config = dict(
    d_model=64,
    n_head=2,
    d_mlp=256,
    activation='tanh_gelu',
    norm_eps=1e-06,
    weight_decay=0.03,
    decay_shape='linear',
    final_lr_fraction=0.0,
    train_tokens=119700000,
)
Each number is 128 + 32 x the weight over its row's rms, rounded and kept within 0 to 255. Layers, rows and columns count from 0. The size above them is the row's rms in percent of the matrix's.

# layer 17 attention value, 64x64, rms 0.187, rows 35-63, columns 0-63
size [ 81  83  87  97 100 111  99  78  98  93  88  86  87  96 103  96 108  82 111  88  73 100  77  98  96  87  79  99  99]
[[155 124 158 128 142 125 101 110 119 142 118 158 110 170 132 112 144 100 127 162  83 142 141  83 141 149 198 140 107  84 152  98  69 149 133 128  81  97 152 104 219 133 106 181  96 166 102 141 103 166 145 102 151  62  81 160 106 133 108 101 205 126  97 122]
 [141 163 102  74 139 114  83  95 124 124 131 177 119 169  86 198 103 131  97 162 150  96 120 117 180 160 124 175 141 107 106 203  62  97 108 102 105 151 189 141 110 136 122 108 107 132  94 155 116 103 136 167 174 129  98  78 161 137 165 138 113  99  78 107]
 [104  79 138 145 136 161 150 189 104 145  85 172 146 185 131 178 195 105 161 153 127 109 176 138 148 174 138 134 187 107 125 130 100 138  90 123 178 185 120 147 112 141 150 103  85  73 126 105 132 112 101 162  90  95 123 110 118  78  89 163 102 172  99 106]
 [221  79 130 131 112 120 109 169 111 154 113 108 118 123  95 143 158  84 149 109 181 117 130  96 103 116  92 121 166 159 107 145 132 154 153 116 139  92  81 135 131 116 157 142 138 133  60 148 106 143  69 144 160 119 105  78 172 141  74  78 119  96 208 164]
 [169 130 166 114 181 125 101 136  91 118 104 166 129 111 112 146 150 108 170 134 111 181  87 141 116 196 102  86 184 151 112 162 116 162 155 120 101 152 126 123  82 147 160 105 121 110  82 156 119 148 101 208 172 141  66 127  89 171  64 139 101 162 109 120]
 [195  82 160 120 159 129 122  97 156 202 125 122 104  91 149  93 108  98 137 112 183 124  81 135 130 151 129 169 112 164 178 127 147 112  53 143 122 155 106 115  89  64 167  85 135 142 146  89 183 163 140 154 170 140 112 129  96 134  90 148 119 184 120 105]
 [120  89 120 151 143  78 139 121 115  99 146 135  62 115  81 150 136 130 122  96 146 193 187 117 111 124 147 108  85  71 161 120 199 187 135 184  84 133 156 147 102  90 145 151 102 152 101 165 138 119 131  90 122 108 136 111 141  51 108 109 168 171 134 166]
 [ 72 142 139 147 139  70 145 142 144 132 115 101 125 142 172 169 168  85  84 126 101 148 201 116 134 185  65 154 108 113 132 184 131  74 115 209 109  95 170 153  96 164 144  80 148 101 125 129 130 169 121 123 170 131 134 110 127 158 142 119 186 106 114 144]
 [152 118  98 144  77 146 137 149 130 131  58 114 157 105 157 158 174  89 116 126 138 156 169  96 166 132 180 176 128 118 108  51  44 149  92 148 114 112 163 157 115 153 124 138 142 151 140 181 133 186 101 113 196 170  96 112 108 107  96 150 108 148 124 113]
 [168 153 152 129 144 142  74 132 151 109 127 134 183 171 168 121 218 126 122 121 119  98  92  85 177 172 162 210 151 128 113 122 123 130  57 104 174  98 115 132 117 186  89 118  57 158 127 101 130 132 119 152 153 167 119 160 103 126 134 159 124 150 114 137]
 [190 168  89 111 116 137 156 115 102 103 139 154 103 126 141  84 120 111 156 141  50 130 202 107 112 114 144 123 112 140  92 123 124 130 119 144 144 165  33 130 119 180 109 104 108 142  99 125 127  60 122  90 143 157 143  97 135 185 171 140 140 169  59 143]
 [169 103 102 159 223 119 114 103  97  79 123 134  99 151 133 108 191 110 128 163 132 168 102  85 144 167 113 132  80  97 145 120 161 152 120 161 136 126 179 107 114  77  99 138 112  95  77 144 133 121 179  89 128 113 199 167 108 103 119 101 147  99 151 182]
 [134 127 177 179 166  88 171 125 145 120 151 142 105  99  95  67 169 113 142  93 159 163 178 125 127 122 129 108 100 138  73 131 152 112 138 164 119 110 175 104 154 115  79 157 131  89 104  80 126 128 103 121 129 138 163 147  85 106  77 137 160 176 226  86]
 [110 118 173 137 162 152 146 151 131  95 109  99 138  85 102 159 155 119 105 168  97 127 109 151 171 124  99 155 107 131 185 105 147 123 118 102 174 189 109 172  79 146 191 164 139  68 195 144 180 162 125 177  83 153 158 194 105 147 139 133 122 123  98 137]
 [170 103 129  75 124 161  94 146 100  86 130 148  65 123 221 153 106  93 126 103 176 153 149 105 129 148 116 105 140  87 156 124  57  91 133 107 116 110 162 138  81 141 124 141  98  84 140 131  93 125 110 127 118  83  93  83 115 165  79 133 117  89 192  99]
 [157 219 130 156 184  94 142 133 144 172 170 127 112 120 181 101 159 120 159 156  62  96 127  71 125 153 132 109 132 113  98 162 123 160 107  92  80 137 145 144 170 133  86 135 141 117  88 167  78  86  75 108  97 163 118  88 124 127 127 160 146 107 178 119]
 [ 82 162 123 192 114 162 119 138 154 131 119 120 142 172 132 151 128  94 101 130  93  95  91 176 135 105 151 170 104  98 202 171 109 137 141 207  96  82 130  94 172 149 167 141 118 121 153  81 150 146 186 114  91  85 148 140 135  99 161 100 150 125 159  73]
 [125 126  64 164 120 108 115  69 172 123  71 138 155 139 102  89 127 124 140 126 159 171 161 134 165 103 115 127 160  85 128  66 141 149 104 138 155 137  54 112 112 145 100 118  98 105 184 137 172 117 115  84  99  89 171 112 130 120 131 157 181 111  54 181]
 [143 113  74  91 112 128  96 123 149 114 154 137 119 136 227 177 126 159 159  66 124 170 101 127 157 175 146 122 149  99 134 133  88 138 147 110 155 147 164 158 126 119 126 192 132 113 122 190 144 149 128 112 109 126  62  87 131  99  50 176  94 161 131 113]
 [114 149 105 127 171 188 146 159 112 133 120 230 109 127 171 183  98 135 111 161  98  87 148 102 147 160  76 103 169 120 160 176  83 133 126 145 128 152 152 111 133  98 108  83 126  52 132 132 121  89 154 144 117 137 144 109 129 136 156 187 118  76  80 127]
 [172 182  76 101  90 164 104 170 122  81 121 167 143 101 164 144 105 110  90  65 123 106 147 101 178  90 132 152 158 146 112 161 121 136 101 133 121 115 169 169  78 185 110 137 117 113 161 125 123 133 160 163 187 170 150 101 120 154 123 144 107 126 161  41]
 [139 153  71 179  86 115  85 121 153 105 134 134 107  99 202 171 176 102 122  63 142 168 181 109 131 136 125  76 107  56 119 157 128 171 103 174  62 110 163 149  97 159 148 115 159  99 135 162 104 132 125 101 141 107 136  88 104 167 126 166 135 118 133 115]
 [117 162  51  92 115 123 171 168 188 124 104 175 151 125  93 103 113 177 177 160 144 137 131  48 134  70 149  99 153 153 129 136 168 210 147 156  90 152 174 164 111 161 118 117 154 108 135 114 167 125 154 117 114 130 153 143 162 144 108  87 147 135 111 104]
 [188 113 175 112  83 163 137 163 115 114 122  97 161 172 119 141 163 116 138 210  96 161 126 155 124 155 167 157 134 131 192 155  79  96 115 101 156 139 123 174 104 120 104 184  89 142  76  86 118 140  97 115 150  93  96 147 108 115 121 138 110 188  92  78]
 [ 98 115 137 123 112 144 180  97 147 151 172 162  45 115 122 137 136 129 169  92 104 128 142 133  90  99 109 133 123 104 160 115 149  97 136 175  60 159 172 199 169 102 136 175 133 116 151 121 140 126 168 157 117  67 140 173 112 120 104  66 181 146 156  87]
 [148 104 162 114 176 139 138 148 128 112 124 138 147 102  62  96 162 138 149 140  98  54 134 104 131 135 120 144  95 112 133 157 207 137  47  76 139 167 113 158  87 122 175 155 101  79 116 135  85 101 131 167 139 111 206 143 103  85 125 135 109 152 132 166]
 [159 163 124  81 157  73 109 112 149 167 112 131 150 161 151  75 140 139 158 221 129  99  48 101 144 117 152 125 149 143  93  97 107 105  60 116 151 171 131  62 162 117 134 117 116 117 146 138 104 124 117  96 118 126 133  71 130  99  71 140  67 136 127 132]
 [106 167 104  99 166  64 143 165 136  83 125 125 100 138 153 110 153 160  99 130 100 172 178 106 129 121  93  83 133 138 143 146 197 134  86 142  91 150 197 216  57 146  86 117 132 128 128 147  85  95 113 102 145 141 174 106 108  87 113 108 133 107 126 135]
 [149  71 138 133 101 147  96 142 169 139 174 122 138 101 119 171 111 138  86 121 159 126 149 121  89 135 101  57 120 126 119 192 184  86 132 138  99 118 103  40 161  73 147  81 136 117 113 139 155 120 192  90  69 144 150 173 111 119 152 119 139 154 137 166]]
# layer 17 attention output (transposed), 64x64, rms 0.142, rows 35-63, columns 0-63
size [ 97  79  95  98 102 103 104  82 104  99  87  86  98  89 101 100 113  87 103  88  72  95  79  99  95  90  80  93 103]
[[100 126 122 128 164 167 119 163  94 101 130 137 138 124 163 133 114 171 157 109 140  64 123 192 183 138 131  85 143 115  90 150 200 135 120 165 183 120 117 178  71 151 140  93 156 122 140  62 125  92 143 161  96 202 189 154 102 160 129 128 126 128 141 141]
 [107 181 205 170 150 155 142 159 158 106 110  91 122 147 162  88 170 119 136  95 158  93 114 104 100 154 142 128  80 150 121 117 208 147 119 143 158 133 116 186 159 116 160 159 149 129 158 120 126 113 129  33 112 154 139 176 121 124  86  89  89  89 144 137]
 [149 101 132  98 135 115 125  91 138 171 114  87 142  59  96  95 100 157  96  77 145 153  59 118 120 117  69 178  79 162 136 152 104 192 127 152  76  75  86 169 119 116 184 105 185 131 109 157 167 118 104 139 165 116  85 132 104 136 132 139 127 112 149 130]
 [112 111  85 171 137 122 193 128 123 141 137 132 139 136 127 125 130 114  66 138 119 108 165 121 113 126 121 136  14  99 145 123 121 100 117 130 127 146 173 146 144 170 163 128 163 200 218  79 124 154 122 145 116 141 124 148  82  95 132 185 109 137  84  90]
 [128 133 108 114  90 146 174 102 212 169 114 151 174 135 141 155 146 140  97 132 159  72 159 110 119 131 142 155  69 102 157 146 124 143 120 113 139 139 109 200 130 100 144 166  95 157 168 164 203 167 152 115 153 160 179 149  97 127 178 127 121 153 192 111]
 [ 96 133 128 186  87 127 156 138 174 142 116 105 170 178 145 201 108 101 118 173  77 108 142 134 147 124 133 146 131  97 114 141 103 197 219 107 134 110 173 174 165 159 134 135 108  83  89 172 116  71 104 118 169 144 129 158  75 128 108 110 127 126 126 122]
 [130 155 133 163 135 154 149  90 142 162 150  93 137 119 126 105  74 144 159  97 100  76  87 114  92 112 107 147  96 127  93 121 145  31 170 111 178  73 124 120  91 151  65  92 116  92 114  98 119 152 148 170 131 145 113 161 183 171 139 105  78 105 134  82]
 [176 132 157  88 113 107 176 113 161  99 148 184  88 106 105  40 114 155 176 160 179 133  72 127 148 117 133 147  90  89 140  77 136 190 182 128 116 181 128 128 133 134 107 132  71 161 136 136  82 156 138 122  88  86 153 159 161 156 135 129 121 126 110 136]
 [124 134 129 122 225 125 173  84 136 149 151 140 189 173 133 129  79 174 104 126 173 140 117 151 175  96  95 131 156 165 122 181 209 153 169 157 134 163 118 121 147 157 149 120  88 127 137  77 151 119 124 144 117 146 175 153 130 171 128  81 174 139 124 128]
 [ 79 144 169 127 135 134 119 194 122 184 130 158  97 147 149  95  68 120  81  75 123 127 137 118 110 127  77  59 116 131 165  98 129 169 109 125  72 186 161 183 106 136 132 150 142 121 125 164 126 100 150  81 132 109  99  68 129 166  78  90 115 108 108 101]
 [ 31  86 166 169 134 118  77 143 139 107  95 166 179  88 126 159 158 153 101 145 125 129  77 163  84 124  89 101 151 112 166 125 132 123 132 117 100  95 149 131  73  60  93 128 152 146 133 122 116 191 172 160  87 112 152 146 150  99 132 112 109 121 159  87]
 [ 62 148 139 102  53 151  85 106 100 211 149 124 116 127 129 102  53 137 169  85 121 103 139 119 141 163 128  92 135  68 120 119 137 115 132 131  88 103 124 146 148 171 129 115 128 130 145 126  81 156  78 174  89 183 104 188 153 128 119 169 123 163 105 121]
 [144 113  82  72  53 161 139 113  77 126 156 103 128 137 129 167  61 190 119 169  89 122 105 139  82  93 149 147 162  93 137 107 153 125 154 155 137 129 104 158 124 165 148 133 162 181 137 145 101  97 112 159 125 147  87 159 204 131 185 120  88 119 119 166]
 [191 131 117  91 100  71 141  89 138 148 143 169  96 101 124 127 124 172 166  89 145 155 137 105 146 134 159 117 187 108 157 196 149 177 144  80 103  97 172 120 146 162  56 119 126  98 107 154 190 135 121  84 117 110 145  78 143 147  97 178 138 155 153 105]
 [ 83 121  69 160 132  59 119 103 157 146  78  83 112 143  61 104 131 167 131 157 132  73 112 152 192 128 157 133 113 112 150 143 156 139 127 134 140 165  65 123  93 130 140  90 124 176  98  76 125  99  61 133  83 178  92 118 112 109 100 107 130 136  90 137]
 [115  81 109 100  94 138 105 173  96  97 120 150 161 123 101 144 160 174 128 118 130  89 157 137 116 156  65 149 134 108 121 136 100  95 135 167 125 139 108 105  92 160 148 138  61 202 114 111 153 139 148  88  76 142 214 157 145 130 124 158  58 131  65 143]
 [208 114 117  98 114  65 132 141  78 169 131  97 100  99 181 101 167 128 205 124 135 161 151 147 148 152 130 115 125  88 101  72 138 140 149 125  75 106 127 120 128 148 150 105 139 109 123 123 122 113 176 174 104 133 159 143 164 164  92 132 196 119 103 202]
 [128 127 153  86 174 162 164 138  67 181 110 122  72 114 150 101 106 119 131 126  80 161 129 171 103 117 133  77 128 112 113 155 151 129  88 137  86  95 173 107  83  61 141 158 102 112  74 142 100 122 134 144 128 104  64 193 120  98 109 115 114 157 177  77]
 [116 184 179 140 133 116 161 145 139 192 104 116 168 168  89  89 148 148 151 135 133  95 180 103 198 110  99 140 160 191 131 183 149  96 132 114 133 120  96 131  91 119 173 128  80 136 128  98 106 126  94 113 203 180 134 113  97 159 171 134  83 101 131 113]
 [ 86 108 169 114  92 106  98 106 138 127 103  55 169 119 126 106 223 117 179 110 202 156 149 135 162 156 154 147 123 136 173 140 104 160 115 102 156 101 105 153 191 120 174 152  91 134 107 127 146 132  64 127 112  85 116 161 132 137  82 149 128 157 157 111]
 [108 137 148 159 126  69 123 123 109 150  91  60 127 205 145 114 170 128  67 134 170 171 132 122 136 113 108  85 138 117 182 108 172 114 127 100 146 170 104 127 116  90 140 125  89 126 144  74 101 105 149  68 121 108  86 101 184 160  80  79 136  97 126 165]
 [126 141 131  76 137  70 178 133 141 143 109 123 117 167 151  81 123 140 122 146 122 146  88 157 173 120 162 166 112 152 156 121 137  61 178 152 130 129 122 116  86 110 134 127  23 156 138 114 124 176 166 160  63 177 156 150 196 156  96 124 116 125 108 126]
 [148 136 168 126 116 162 144 109  75 104 118 118 160 174 184 138 141 151 113  98  95 189 147 180 104 140  85 137 101 113 116 121 107 115 133  76 164  83 109 108 145  88 116  70  92 111 177 115 140 130 116  84 158 102  45 130 157  97 182 186 159 131 161 148]
 [ 88  96 105 160 168  76 188  99 119 135 135 158 138  91 134 168 119 188  93  74 146  64 144 134 147 120 159 101 156  95  94 104 126 143 138 155  72  93  80 137 111 130 162  75 179 131 123 165 133 101  99 140 140 137 166 104  74 165 128  75 114  81 143 103]
 [138 148 145 145  75 106 106 165 139  83 112 101 185 143 161 112 109 153 152 146 147 121 119 118 177  88 164 132  99 146  73 124 153 175 191 145 163  85 136  71  64 166 105  71 154 111 131 120 117 118 102 140 120 164 112 116 180 105 199 166 142 130 145 178]
 [120 155 109 157  79 151 136 159 170 156 141 144 141 113 179 144  96 146 117  61 168 194 113 136 119 151  98 152 152 183 154 146  72 141 181 143 126  73 183 159 139 126  75 148 172 148 148 158 198  98 121  92 133 139 118 105 146 150  93 184 102 123 108 119]
 [112 112 147 146 136 189 112 108  88 165  92 149 164  91  91 126  94 148 113 141  67 144 159 130 139 194  62 160 119 129 129 105  89 155 139 137 134 103 115 134 123 128 138 155 123 157  91 139 127  81  76  73 162 181 142 180  37  95 111 114 152 161 119 161]
 [104 146 139 158 124 122 143  78 146 144 133 137 119 151  78  69 110 152 139  96 170 161 110 122 108 152 100 111 108  64 114 116  73  94 133 109 161 114  94  47 110  93  90 109  58 155  82 151 122 164  81 103 118  82  92 139 189 176 135 110  95 144 122 107]
 [122 142 167 124 157 120 118 120  96  90 140 123  99 110 156 111 137 113 153 149  87 103 109 110 125 131 168 206 170 132 153  72  30 105 143  85 149 115 159 151 184 178 157 154 142 130 148  90 113 124 139 198 151 151 171  84 180 109 123 172 157 136 148 108]]
# layer 17 MLP up, 256x64, rms 0.262, rows 0-23, columns 0-63
size [103  91  98 126  97 100  99  81  88 109  97 107  97 112  92  97  96  98  89 105 100  98 101  96]
[[114 103 106  56 155 114 101  88  93 158  88 130 164 149 100  98  58  87 150 167 141 206 149  49 115 156 129 103 158 135  98 101  93 166 125 168 152 129 117 133 150 120 147  95 126 142 139 139 104 114 147 152 137 136  47 181  69 126 112 138 117 120 138 133]
 [165 101 147  75  38 134 139 135 100 129 127 150  96 139 107 132 169 136 127 116 178  92 149  69 130 119  93 162  83 117 112 131 142 172  90 107 129 124 142 140  93 103 159 149 152 150 104 108 150  65  81 134 140  82 185 107 128  80  45 176 120 111 150 131]
 [ 75  84 129 104 111 143 161 147 111  95  87 151 116 139 109  93 137 193 125  60 166 165 138 115  49 166 115 108  79 123 195 144 114 106 156 109 100 150  90 209 175 106 138 121 110 122 124 154 108  76 107  89 127 131 164 154 103 170 120 114 142 112 140 128]
 [159 127 100 120 143 171  93 110 114  79 146 120  71 187 145 117  86 150  96 192 141 135 121  90 148  80 174 134 129  54 141 141 172 138 153 131  81 157 142 154 140 176 134  85 111 111 172 153 164 170  95 149 164 103 109  75 111 157 131 121 125 201 129 122]
 [141 152  74 129 166  70 139 132 156 120 114 144 119 199 153  91 146  83 133 169 119 155 111 115 115  76 131 141 156  82  74 151 142  94  70 110 143  91 178 168 165 112 151 108 148 164  84 139 127 118 191 158 121 140 103 135 122 171 162 198 128  87 143 163]
 [137 122  55 139  86 114  97 108 143 132 120 152 149 135 130 134 110  96 130 117 145 102 228  90 131 178 134 136 145 139 165 149  99 148 162 185 131 163  70 104  77  94 127  62 136 172 103 134 141 110 136  82 111 164 126 149 187  88 128  89 178 106 148 117]
 [ 84 138  94 122 101 128  74 137 117 221 131 136  90 129 179  97 169 108 145 205 130 115 138 110 154 110 133 160 138 120  84 102  50  95 130 100 154 130 106 192 121 132 170 144 180 146 167 114 103 144  83 160 144 157 121 138 108 173 139 177 112 108 137 129]
 [127 102 134 121 134 175  95  75 121  58 120 131 143  67 172 148 119 147 159  87 104  95 179 136 164  71  76 125  92 109 159 158 109  63 160 169 140 147 131  86 146 140 108  92 135 136  89 126 139 137 156  76 143  82  82  94 148 151 141 182  88 125 154 151]
 [ 71 148 156 146 141 165  63 103 155 148 140 111 141 129 165 126 140 113 152 167 105 151  56  98 110 128 133 126 127  67 121 111 141 133 170 127  96  96 132 153  77 206  86 132 125 187  86 126 118 141 150 173 141 125 218 148  81 151 144 113 146  91 148 132]
 [119 169 125 125 117  98 103 121  56 148 175  95 148 109 134 143 105 130 190 118 141  98  82  71 159 103 145 112 106 134 113 134  76 133 139 182 108 131  84 104  98 158 173 163 173 125 110 199 106 132  70 149 101 132 128  85 117 167 191 142 139  71 149 104]
 [ 92 146  95 102 121 148 139 189  82 136 104 104 155 103 156 131 180 138 143  93  75 154 182 109 118  73 198 186  94 126 108  98 142 140 105 148 136 127 115  85 105 141 148  87 118  66 112 126 120 179 118 194 156 118 100 131 144 118 169 151  84 136 162 181]
 [150  76 138 107 130 129  81 106 125  86  56 138 184 136 127  82 103 164 169 122  76 140  93  85  91 130 104 104 152  96 124 128 162 138  89 155 125 175 177 121 144 134  96 154 102 134  82 135 207 149 119 151  90 150 178 125 112 115 129 192  87  90 105 132]
 [120 133 162 174  75 129 123 123 179 127 179 122 116 176  57 193 145 107  87  84 171 131 155 126 109 105  68  93  99 101 131 144 105 166 172 136 138 150 116 167 141 111 116 105  89  71 162 128 145 115 132 156 130 187 122 117 141 126 152 161 184 154  67 150]
 [164 115 163  89 115 119 151 133 121  79  94  75 150 128 131  97 187  91  90 136 165 139 141  99 175 164 129 166 161 160 158  73  71 131 139 150 152 149 133 141 136 189 137  93 136 131 192 122  83 166 137  64 108 127  79 101 121 126 163  59 137 148 151 140]
 [109  99 202 137  92 137  96 121 137 141 162 116 126 128 167 154 164 143 188  95 109  89 159 171 125 126 170 120 104 119 111 155 104 122 116 176 126  93 133 132 114 118 180 165 144 126 144 135 126 143  77 183 120  91 113 126 112 155 111  85  99 193 238 163]
 [199  99 150 149  95 145  68 156 110  56  58  77 101  84 120 136 118 164 114  99 151 107 151 108 114 137 123  68 134  97 153 116 126 152 136 117 122 157 122 111 101 132  77 104 127 179  88 102  99 122 133 169 127 145 127  91  98 133 187 175  96 114 128  62]
 [175 142  83  96 122  84  82 119 188  56 133 108  86  97 130 162 119 111  87 131 140  75 140 105 158  87 124 101 158 126 122 127 107 134 168  87 112 137 101 125 157 100  80 119 143 126 154 128 187 130 111  68 113 142  87 188  56  83 142 100 126 141 165 135]
 [156  88  99 135  98 100  85 121 132 139 117 148 111  87 107 113 106 129 129 129 101 175 104 151 150  88 127  79 114  88 148 142 181 135 176 123 179 137 101 121  94  78 169 183 130 131 132 206 146 171  60 139 109  75 106 146 134 137 137 170  85 163 111 196]
 [147 128  93 117 143  96 143 137 155 130  84 249 123 130 162  95 110 131 151 169 135  79 111  83 131  83 124 127 128 114 138 110 159 113 151  95 106  78  89 165 123 121 128 151 166 196 119 140 148 128 119  92 196 107 117 114 148 114 158 113 183 148 116 196]
 [159 139  62 182 117 124 132 102  78 176 152  87 102 142 123  89 137 159 171 122 166  80 162  65 125 131  97 170 122 113 166 156 146 163 179 144  75 174 100 158  92 174 141 124 190 113 108 125 146 102 125 145 119  72 146 120 170 137 179 115 138 100 115 146]
 [120  81 202 122 110  84 128 192  79 109 113 121 163 134 179 115 121 122 160  89 183  95 127 136 131 129  85 230 135 135 108 134 144  83  88 150 115 165 127 147 105 112  95 183 140  90 174 123 118 149 110 150 168 136 140 111 148 105 182  92 111 116 122 155]
 [134 123 141 134  97 117  98 161  95  75  98  90 129 180  52 140  51 167  94 174  51 163 154 103 204 114 128 155  87 126 116 130  94 142 142 143 154 148 125 146 140 103 140  92 110 123 155 177  80  88 126 161 136  79 166 117 122 142 123 133 106 148 117 149]
 [157 126 160 143 103  82 139  72 172 171 111 143  66 179 100 145  95  78 176 201 168 142 151 146 129 145 136  96 178 103 118 135 122 123 134 109 181 114 128  76 115 114  77 103 147 149 128 171 181 105 130 146 174 130 154  94 179 110  99 102  76 130 120 131]
 [ 71 160 114 142 139 131 130  86  78 177 123  97 107 123 124 145  92  78 148 180 155 161  80 115 124 128 126 101 176  90 135 149 164 147 117 132 130  73  93 124 119 132 134  76 170 156  99 185 128 139 189 175  80  98 106  80 114 146 213 137 148 143 118 125]]
# layer 17 MLP down (transposed), 256x64, rms 0.256, rows 0-22, columns 0-63
size [103  83  90 121  96 101 105  98  93 113 105 104  96  87  89 109  81  87  92 110 112 105  84]
[[117 121 109 167 126 162 138 164 126 135 178  73  74  90 167 132 111  86 146  87 117 146 106 155 152 101 100  94 130 129  92 124  96  46 165  78 153  91 104 178 120 127 158 120 162 144 142 131 103 102 167 114 136 112 160  77 124 203 152 159  81  80  97 110]
 [177 162 100 129  84 154  99 123 116 130 120 176  65 156 136 134 144 107 129 114 130 143  70 131 129  91 135  99  85 139 185  81 109 117 131  96  94 130 123 118 150 153 153 105 150 223  64  96 203 118 122  84  92 153 104 171 178 121 143 125  95 129 134 147]
 [136 168 114 115 148  83 136 118 119 132  98 136  90 107 149  95 179 120 102 129 141 132 100 145 157  96 164 152 196 120  97 152 143 105  86  91 111 153 119  33  93 146 165  87 182 110 146 117 118 114 156 159 124 166 117 121 209 114 123 183 175  88 177 129]
 [157  96 138  90 127 135 151 134 160 135 122 161 172 137 127 102  82 122 128  73 143 102 132 122 100 166  94  71   1 161 103  84 172 137 145  86 146 160 110 124 144 113 128 156 175 105 106 149 154 105 145 119 122 191 148 103 140 101 113 191 117 154 106 108]
 [152 119  99 148 126 176 141  91  92 147 145 101 118 110 124 142 115 131 123 150 139  87 134 108 169 136 124 116 120 174 196 151 157 126 112 125 160 215 117  67 138 137 172 119 163  50 136  54 110  81 140 128 147 104 176 159 147  91 137  94 165 125  61 120]
 [101 149  46 151 128 138 151 132 102  71 155 172 134 211 162 105 178 103 107 104  80 108 130 108 128 139  93 157 117  66  83 130 109 187 147  93 153 115 115 109  89 126 139 152 162  84 120 149 137 133 125 155  96 124 106 134  97 190  70 137 134 154 111 171]
 [168 167  66 132 203 143 143 173  88 131 138  92 136  58 141 145 118 143  95 120 128 134 161 103 152 156 165 138 160 167 107 104 147 126 132 150  77 112 120 142 101 157 101 152 108 140 125  77 114  46 108 189 126 100 136  85 136  79 146  77 134  76 112 120]
 [195 120  94 126 144 117 128 119 167 161 124 108  96 139 145  36 111 146 139 149 109 181 131  68 154 124 160 118 147  85 114 201  86 135 159 106 184 155 152 130 139 163 137 150 140 139 108 105 122 146 120 103  73 163 191  83 128 143 134 174 151 153  76 151]
 [114 151 139  58 168 105 129  98 100 141 120 149  82  91 131 138 128 126 133 166 135 103 144 144 115 183 137 100 120 174 136  95  10 109 126 149  77 141 171 120 164 186 111 146  82 124 154 148 161 132 105 160  87  92 108 123 162 118  99 163 104 191 127 117]
 [116  99 155 190 137 136 151 119 146 124  82 191 105 151 102 153  74 111 105  80  60 154 163 181 111 165 117 127 108 144 149 141 171 152 112  97 173 109 141 184 170 105 158 164 122  84 163  95 124 181 139 106  96 104  95 141 138 158 166  89 138 108 148 177]
 [105  94 120  82 127 179 138 162 120 117 100 149 115 172 104  97 103 132 150 171 138  49 150 154  80 153 127 149  92 146  96 115  47 158 152 129 180 116 109 147 183 103 159 175 153 136  91 147 107  47 111 124 104 106 160  80 129 131 128 120 151 145 171  97]
 [152 131 157 169 171  87 105 131 157 133  38 135 166 116 137 163 175 125 136  93 132 184  98  49 117 112 112 159 103 121 149 107  86 132 128 154 120 140 127 158 151 167 146  95  97 178 101 137 136 180  89 174 125 150 115 122 172 112 183 150 130 156 175 176]
 [135 110 108 147 106 148 131 126 110 104 140 119 121 128 154  99 108 150 108 149 122 104  73  91 148 102 142 119  93 124 147 124 152 103 225 145 108  62 172 204  65 124 145 119 101 157 133 146 134 110 126 124 226 108 118 155  54 125 114 105 106 149 154  79]
 [133 134 132 206 167 118 143 148 124 152 127 119 177 124 165 124 122 153 131 114 116 132 107 153 136  83  98  84 121  84 123 156 236 131 109 109  89 116 121 137 104 115 168 154 156 109 138 148 184  82 147 183 160 157 179 174 105 152  71 153 173 117  93 124]
 [165 107 152 116  87  71 120 169 136 130 128 130  91 101 132 172 125 123  92 185 218 139 180 153 106 149 143 112 139 128 172 127 159 115 124 114 102 156 136  50 180 171 161 163 162  67  90  97 147  65 139 133 126  99 124 132 115 106 135 140 139  96 118  85]
 [123  45 116 124 171 149 112 113 105 139 134 173 205 124 147 102 188  98 108 103 151 142 146  98 130 117  99 135 193 158 140 164 130  80 144 104 139 133 162 145 134 134 103 162  63 108 173 149 181 138  98 154 138  94 134 153  80 143  56  90 111 116 117 163]
 [ 66 162 193 141 110 128 147 124 141 182 155 119 118 159 166  53 123 169 156  75 137 107 100 187  96 146  53 140 120 124 134 127 146 141 137 129 158  73  92 117 118 152 138 112 154 118 128 110 110 132 101 146  88 173 101 163 170 199 167  91 163 122 128 131]
 [ 64 134 157 131 163 140 153 119 151 120 134 102 167 107 114 109 121 110 131 118 197  71 129 139  72 148 137 101 116 178 135 157 104 147  75  93  87 142 143 164 180 174 124 206 123 107 117 133 116  77 191 138 159 113 164  79 167 137  75 128 154 112  93 124]
 [ 99 179  60 137 161 139 148 144 138 152 143 120 168 122  86 115 129 132 132  66 163 126  82 131 153 165 149 158 112 114 108 105 182 116 126 118 151 123  90 134 154  81  80 124 113 186 153 130 133 191  90 136 130 179 170 162 127 127 117 155  42  80  78 109]
 [139 109 195  93  43 132  99 144 138 121 122 157 122 133 124 119 160 137 123 147 136 149 106 157 155 137 104  98 130 161 110 147 111  86 103  93 179 146 120  54 198 175  72  91 112  89 151 135 122 176 110 109 105 140  92 155 141 152 122 142  84 140 201  85]
 [183  88  93 139 109 120 146 116 138  97 178  83  86 113 137 146 191 104 123 135 149  98 148 177 116 172 174 101  92  60 123 151  81  88 205 117 118 110 172 157 112 126 133 179 117 105 126  85 122 130 114 117 118 125 208 106 130 129 124 183 112 151 116  97]
 [117 124 152  90 117  80 141 185  89 194 109 160 125 133 138 119 156 110 153  75 144 100  82 123 148 147 100 143  69 116  44 158 170 143 161 141  98 140 133 161 138 157  80 134 165 126 143 108  99  86 101 156 169 106 166  86 111 149  82 176 134 132  78 159]
 [131 119 136  96 149 153 100 141 110 121  88 150 167 122  89 140 139 189 138  44 179  74 138  86 155 124 109 161  90 130 122  76 156 110 175 161 125 135 133 206 126 110 141 123 111 100  95 131  44 179 105 142 119 140  99 109 117 110 167 144  94  94 155 169]]